Part of a small language model's weights: vocabulary 4051, RMSNorm before each block.
Each number is 128 + 24 x the weight over the matrix's rms, rounded and kept within 0 to 255. Layers, rows and columns count from 0. Numbers have three digits each.

# o: layer 7 attention output (transposed), 128x128, rms 0.0459, rows 18-31, columns 0-127
# v: layer 7 attention value, 128x128, rms 0.0473, rows 19-31, columns 0-127
# q: layer 7 attention query, 128x128, rms 0.0649, rows 32-42, columns 0-127
# k: layer 7 attention key, 128x128, rms 0.0655, rows 32-42, columns 0-127
o18:123105145105105121124114124164153121125132103099202123073090121078152128166054123120138183106153102085133096136127103116097148131147145120105150131115137105157116087096136104116102156121117137095149108156098115148102095161112116151181124134115155158133154134110140128113136132112129121088126070106112110147090112125150094154119132090105061160147089133135133118094148136153097143135150
v19:099113182130140127156147163117140131106095116115101099086103138135136143149146084137167083146172117088130076129145122124122141143168144143103090082139144144141088084055141160163140171080137145148107123092088128228092081143137066182158143118133128137138169128111128111100115119100148146111134169128081085143173121095108132117147155131123081131092155121162132099108142098146148143155102
o19:175150103102158122169122143114071102152063158142173160118145173121116104104135179154120116178092132178144161169100172136104143098144142123142147090152106181122141142130107104095192118098141143135085136133127146090174132111085194087106133062151126121117082142154092124070121109108089129139086103102143110165100176174125123104095064139153125137090120108127110091160098112123153098064144
v20:153174087138104130153117116132205116114153082145103169103145182102148129139135162131081149128127112166128178144101148128132121145114092117137134121144075107102133134136126148154138130165148110147127140104136138118117160118129122115125104131145105135145126120138142152083135136134128150141097152156127144157121132085162160082110102126113110094178128118130146151129092100152097158126143
o20:147109150121066145094112148139107133090142093113105111143146135141091137145126104141132141109138138122147141156136096091157103123151123109129135151128125126150109159166157152081144141136119122146134135113135121152089158124187077139103141151101143127162113131100112141136181136132150140138182152137179135110169161171135154131093161097113146131144118129137102096084132110152120152167120
v21:160120119146121127103097087134136103099142171079099145139113094127104093102136079096112124124154130124128121166137145118122092140133080131138145126160118155133152117131113150124090109136135092160103168111120151104155144152135183136150143120160173136173159134163092104163122105087103129129137135167152109136151146103121146125148133145113135141149116138119127147142119113130078130145117
o21:131102161117122140137097111123146124141122126139168183133127097103165159173091114136137142140128100099116111136141111116079155131125148124125106163136118109133118168124129083097125171128122131093152147162142118153119090166158116149126141132134128120147136083097158146142144131144140133091124112113117151154102127153142138135097135104135102138140136118131161108112150142120066135105119
v22:134124130148148101099155112109135138121073093106110135127104109097103086109091055101142100115108145170140090143166108135172112156161148153086104180127100088121126121145149093139145120139097156157124118088087104147161117145120111098158106115115146131134115088167137110118093132056115133133170096129117095138128101131097154147116123137151112131126162113155127131099135125160149097109165
o22:132122106126178102145122126111136098168142124143199122140139131133153141134124158139169142127117130117138109139112137105082085099093124155130161112120127126106136131115120122154110140150177081128127100215109146150089099159081123174142123152117172144157125122133135111167185096168124142149140096085117106139104157128171102167169127134132103153062097159137096129094136139143165106136119
v23:106109167118160142096145128140146131119075081112092116162099121146118108126129090119087121134150124129163128151146135134123113120129083122114135127123123064126114123128117097162103110140091138132119148117122120101128110091149137090105129064165134105159112090092105139151126169088135154150126112131127120117110135089157142130136103162185151079167129101091109113110101142152148141144159
o23:102107085096160166168142117129106094120142124134152136167156055157121155091146165126168156135111151123137100147121131126142089129146142143174100129139104137133127110138137123141109126168123096140171093128133137160141144127122127101159115122098151116141096107162157127125161108138167150153176145095146087132149165163109106126106136141117174135126115115144117132123131124133114099179172
v24:124144144097088080116154097127088122083109104109159161161087085110126147137132158164138146112150151135152141126118140130118119149157105129125128103145124133129112130138123128073105092165118127050134107118160128137155140164098197115182124139113149101163119131151156122139115125114103149117121117173127094138140151166150073146134120140120162124140128121147181147145180123116065129093109
o24:108061145171129159128114074130139161126117167118138174164132139169135106173077125144117131152167109069077128154086119143131162130101144118105113154150175120108128164118120131140135167115146106093150117152081107108139108163131130142113093152190141131122156131075137147160149160118122074126160099154116156157117127108126147158157137101128105198110073146121142156125127104130084136144135
v25:119097186118177126146105146122067156120132125118124109123090101138097104133099110162143122178155105067142136109166137105078142082164121096145120104113122138123100124063140117181123146086107137131142113150119104194081110115128082150135115123147144137142161143117143130129157130125136104111136146132112073154158128121116130159168129128096089130116119157138098090083129137103138102121072
o25:177167131118171163166101120099075135128094142132155113097132169167145126103124150108133133162135140124129153126103152172101150116114147122140127085177088144167156100087103133146166137130079122143139090099146151131185134151111179120119129094153108114091097121159124106087125125106134141136115126123116119179106148132120122074132101158172149107093141095088139131168108141090168116094176
v26:156101104160177113143120160165108147132143152174141122097179118156128166107110140140116135145147163115129151091141136097155149116108099097116152112088169127166103116092143147157164120091175152078122112115121133098120121097095142153095096171130106157083091144116136165122159110191137115142100103119140115126167141111092111135154115076124129167113114162138098087148108180106154126147071
o26:120163128171129128129122183139138106115126125137072076085119152136134155058153099107107119112139147177135148128166138122148128151113109147128138130149087124151163101106158115128149064095089161145129124105171108098148114120113133084099152115124091113094131172141132089116114125119111146132108181130136145120084099083107133112103131173116153088147118087111133184157103116122174176063157
v27:144120138103160124149116121167121108152102138148095151103157115129098139130129170111143120151128126054109137102165101093132161078121115138110115079120116140120131133090152115153123132131094149145112112129098125117138100086144136159089138103135106121104144148106116145125117152174134126140095123098132145091123123111150123134127124120133111150130145103146102100145094110138167117139142
o27:122167106112139124166124110113144109103144138130090126110121131127147115083141109123086110167153132169134153149146134139146126149113100138138140125156087133128128089128138134130114121148096165144136150095174121140145116102125139103137144115121083107104083157164087114127111105107148161131143152123166112139137120114080144079106119137137159088144154113101148107134099098121147133087129
v28:132144134050088109089150130094153106125154115134159111143160100135117126125169128101091175051149180208139186139113097137184099125111163070152163145141113095134153162174166111104111110174119145120141120113128156071183136168106125059164136075124113086136072145173145085148122124147130125127105086120169182110115115132140064106099137133158189074168153083156146140123127143135084113121169
o28:071111089140130133111154119128147122103180112163106132160114078086112117113142119186095155106126135092113088123129092085165161135134138119094134149068178125097108134166092119141090144117157077076131113165092146118095121114111077125120120206117196151147131115094156165178132136159186081130183135122118184097157090133117137142201144123132105162146100158141146136125180124142133152208118
v29:123145120125134159167113111152127098154147132119156126138145138103097138109100157132138098118121108111090081079113138150109140151139137157153140113082139186145087147075129160131169137098124156118119110164120119129099130144137139153148117156125117153123148138120095139153131127176128085095098173150103092122153131122074164133104162106107098157132139193161122091150155123138167165138086
o29:147131106147089102120132161161161171150094141155123117094075139125110111153135099107102107149168085188100145133150126151098133110146109120109130136173099129115138120121155120097155123124053143155082161099143099130133125122121148124109150085124086135097132145117086115098138161143077129092077089122084148115110140080141139096138113158108085127118120101118122117154113137125102149089124
v30:101150100121156131151137099103150105151122122084118126085090097147105114098132163124104156127102143099111111120093117161101100128144098100169133109106120128104150138110111162156152136106111158078105118131121135118130128121159137124176157113129123140104164101091082134135116132164110087130094134195152125109140109124104158115132109113134104133128144142121153151171130130113109100126157
o30:154106093104134161135122168149144124152135077157107151147105139115112093183158071126122130151150097137109145153159113085107095102169131119132141120108149122138133158149154090085121175108099111139114127120131092107119069116162131114110113129132107133159144147141114140123152134138117121052130106097127156151152117101147116142144164120129092170140148133144119130118104109138121163102152
v31:091149121128145138098137127164125126142188149125154102127147165154126138104106164071141095136150161191115186129108120133117114106160093109093140156130136135128143106140137130176094113116161133131116131118129176060148142095103130122137124171128125087089071156138086153140162109176134116115094100110188183106130153121119124130107100124122142116108113123117148125138083133096158110115127
o31:111127129127129119116125180173128129152157133153110101086150119121107132081141098125115137116108163122139110087147164115123179118095127176138124149124090115132111099107126131155141099134062125122149146088146104100088138082128129126090112114118101134103140120112125072153120106094188119140122186112096113104119077132085147128144139149127154103192123133118091154129132139094119150148122
q32:069104088143133083127064156134172113174126143102123087118125182090123090130126096113137118146133155131130118117185116102085100124158159139145099152111100129105176099094126093133133136120123107162150163201094101066136107115082076104104122123106117088136091153082118134131148143132125129128140130074144087151155076123106144163162159165165076116079196151144115139117112155124106110184137
k32:149128167137128137130145151123116114141147129126103134122164178081111088108116151140178081122155110114118077139173126135095105140170149142131126117096143143151106110139108087169123156082097157125154122104118135124099100062151092118124091117183122155104124155083146129101107090146144161117117171110169109125090097060126163082124129144133143094106144070145149095126134150093107174079119
q33:127090089115122086141099210171152107141169121086147112139109135108107143144118153173168155143154134097117137137124122113098093136134092154145145171151082114100157136118118111147083167141097101116159140146162101113074078139084073121109115166084115115131120109123146151113132136159115146086139202081120117141164115080126098128120125141133094123134147148123132182112149142127074176173113
k33:104121153127130144115112125134131083124132103158142132109169145061131116133122145128149121148117096121151144138138111105135110123179152133136070112117135148181186095143119101171096141131108161134183103125130162101153122081154095090107138116158136151117116142093172144084168105111137165137112185075137111139118120074130091093129117132123146113061188068104108148120108080089158155088117
q34:152160156139112194119158046090100179132098131154145152136133087147154133120124133096116106118098135154137129152137106169172151103129140083118110102117169152140111133149169155154168104124152124109113135103093174126174172126161152063149131103185155129124132132143100090097114114107128087139120145151117149078098130151127142114136135093126131123136099111165128092143113127120165109059174
k34:140183165139127066152129129129127144106135139158115112158121106193107146096116134111139171119169116128134121140116175131209181149121124100154113113139169107183102127085124173067169163145072069105107135136076123129116169241097149139079118116151105128159152135171098060173167176152141089144164101161132137153082176144140144133124126116134150107154048146142127123159131118161130070155085
q35:125137148132144108103132122111119113108111119153086113106120148124138114121097132143131123155172153135115131102122159127140126146111151116125129128144136127134122120120128124095116159145144123148113130162145109140140140131104075152114124137113120123120144145115141120117139131134131148124118089154109127161111155160120157133157137149144132128107141118155124120133137145140161140146090
k35:117119109118127136146113147111159128144123116129132151089155146146144118123133146112094095124152133117137122101134133147107111092098101157108133108113125142102133158139147131147135106134123114131089122113150107131113116097114115124142092140128134164176139121105103135144119143114129142117113148141140125124152091142093153140117132107115116125141155116124141117138128133118093120160125
q36:141143155134107173111159080089086151118091134162128152113136117159159144097108095110103108119111100152166120173135148154152159130124153097119094084096154144168138125159158184120135130148128150114114134124124172113181166144130129090100128106157130116121154138151106104109111136111121104151113134161106130103081139129155143137140164141131131137136105123174104113142126093115180135058192
k36:127181154147121114123126140142128152096122149142133119161126097172090149015103125117149180129146096101129144129107148120182122169122154106103137149137153114178122144094086129072152163148081083137102145132102138143134163211073104129082156115124126093124140108161135078188139179120137108123178130148078130151101170170119101154144156143127170087143028168134129150145097142119120063109119
q37:119177139110136139093120111125150151139093146133135142092108146146128085131114106105133109110123103135133123114139147143134143115125144110100140119099131132141124113144115159105093114125140131124119149167131105107133165140138109143103168167131135121111138153122091097135133135147138117127103101138121139109118138116132130141151128120139115101121132125122137101142147139157137129113136
k37:161116126142116107128111180134156080128063158118140096118093144143107111116078102133147099148140166145168129128137162119146139142099128112120113103128147168159142120135122130118140140148078114145125175133119125144110138157086106158135125147141108144159162133158120107147162141132098149104138118124095137182082178148153196136118166114126133099151083176175142116128136125136097113090141
q38:115111111096141126177130137131115130151131137141122128134126115119111130160136122165135133124147141115132117109122139101098129132113097147147140144164117123094101133111121120131087149117160134127124094109140089137140123117162172144138122124122135113114121103104152143155154123144146129141131110107146111141175141135137099127115124106132122132143136135128119128122148147119106130166114
k38:151100099102101149099135083132089150167131106122141160098122127099188111183153128131107110110116114141107124127147119151093077103138146147156108137106118133086153147135168109140133099125200196137117132125124160137109115084176130114161115159095135163152118106082130165102107126130109144118103107103170135111156102097127155138114101079129085155083167108109138118120137092131132138139125
q39:130111079137095082146097158136161087144164129132154108131124147094135139171166154126136151129150161128093120073126149119108105145097126158150124157119094106108119113124101111137120142122140088132141126114142101107104102147132131171135098152102146141105087113094131120144161121134157147118153159077161121140171136121123084139126143152108146114137154128110146137120123173146082111184089
k39:149110111102131137090121136111128133180148119102138128091114107081141138153127114106079121133129105161133155118126126152115103119116147135132137131145104145072155129171180125182138104152167170135138123102157127144121107061151132116175125132105135165157093133097112179100101098130128141161102116099180147090126084121139156125126110128132096172102165123136113125136113132124131154147151
q40:128130178151122170108139092095035159110125139157110150116160127181139128092090130135151107130109112162164128176106152164201127132151156079110068083136145141153180122120141176114176120155121153162089132136110149145135199158124179082120146104167108081142129165140127088091139130103131067162106101160105155131085132148159164134129130127140158147135103154177120101137129070123159149058155
k40:142167135141135133104131102141096174115108155152122117153128133156106126099138137117164139134108139133131102117128131132148136120132128127112159121114128125163135136120123138120134131106106101135112122149104135103143137178114115136112156099150123106089133140134114118151118134109126104115147139127085154152126161119158114141120131131134157104125100141121153147126133128129134116124125
q41:133149172191139164115163089115129167107105108151149140121110158156162101085098088129123102136101116122163135145147115132163160123145141073103120090121164104169116116135135165129130143116086132135089139132113138136175201153117117088108120137167098116114167152166109083112107163143129075142117146165098131117106161135162162129153137096140133122129067130174106087145112129137145115064126
k41:107161171146150146136161123109123126100132143139104133129110116165116111089102129122142117131136126113139141119111135141162166147136148137128112121141153126164134106119129151120155157122086108152101145146117136136147152149092105138094140148132111102094159130148139076121145136115122103096138113153077113142120166128147104129140155139123129127140064150160179145140128111129111097096121
q42:113132139144117109136123132152184149134140101123165119118131157117127107114129104128126126120151127103108120144162116133113141132090123148073130138113097132144136112113115149138106150111113113118147171164147127122119135114118091120109110161141120121132147110111121116147137145135106140082094171104128126133150118088134134147156176111089124105135135128158122118121145141141125133150113
k42:088156181185128182142168141089171134092099186126082126127092128178115138054078113105111111130154156104129101148083162131173159188141149103098118057135175139165115116124101138097119210122066097141092192152108152122180169172089084146088176146120098061106156121177149053132152103123134119103181159151043119173114186175107121101166211140115139138160025142185170133137153119126136100065136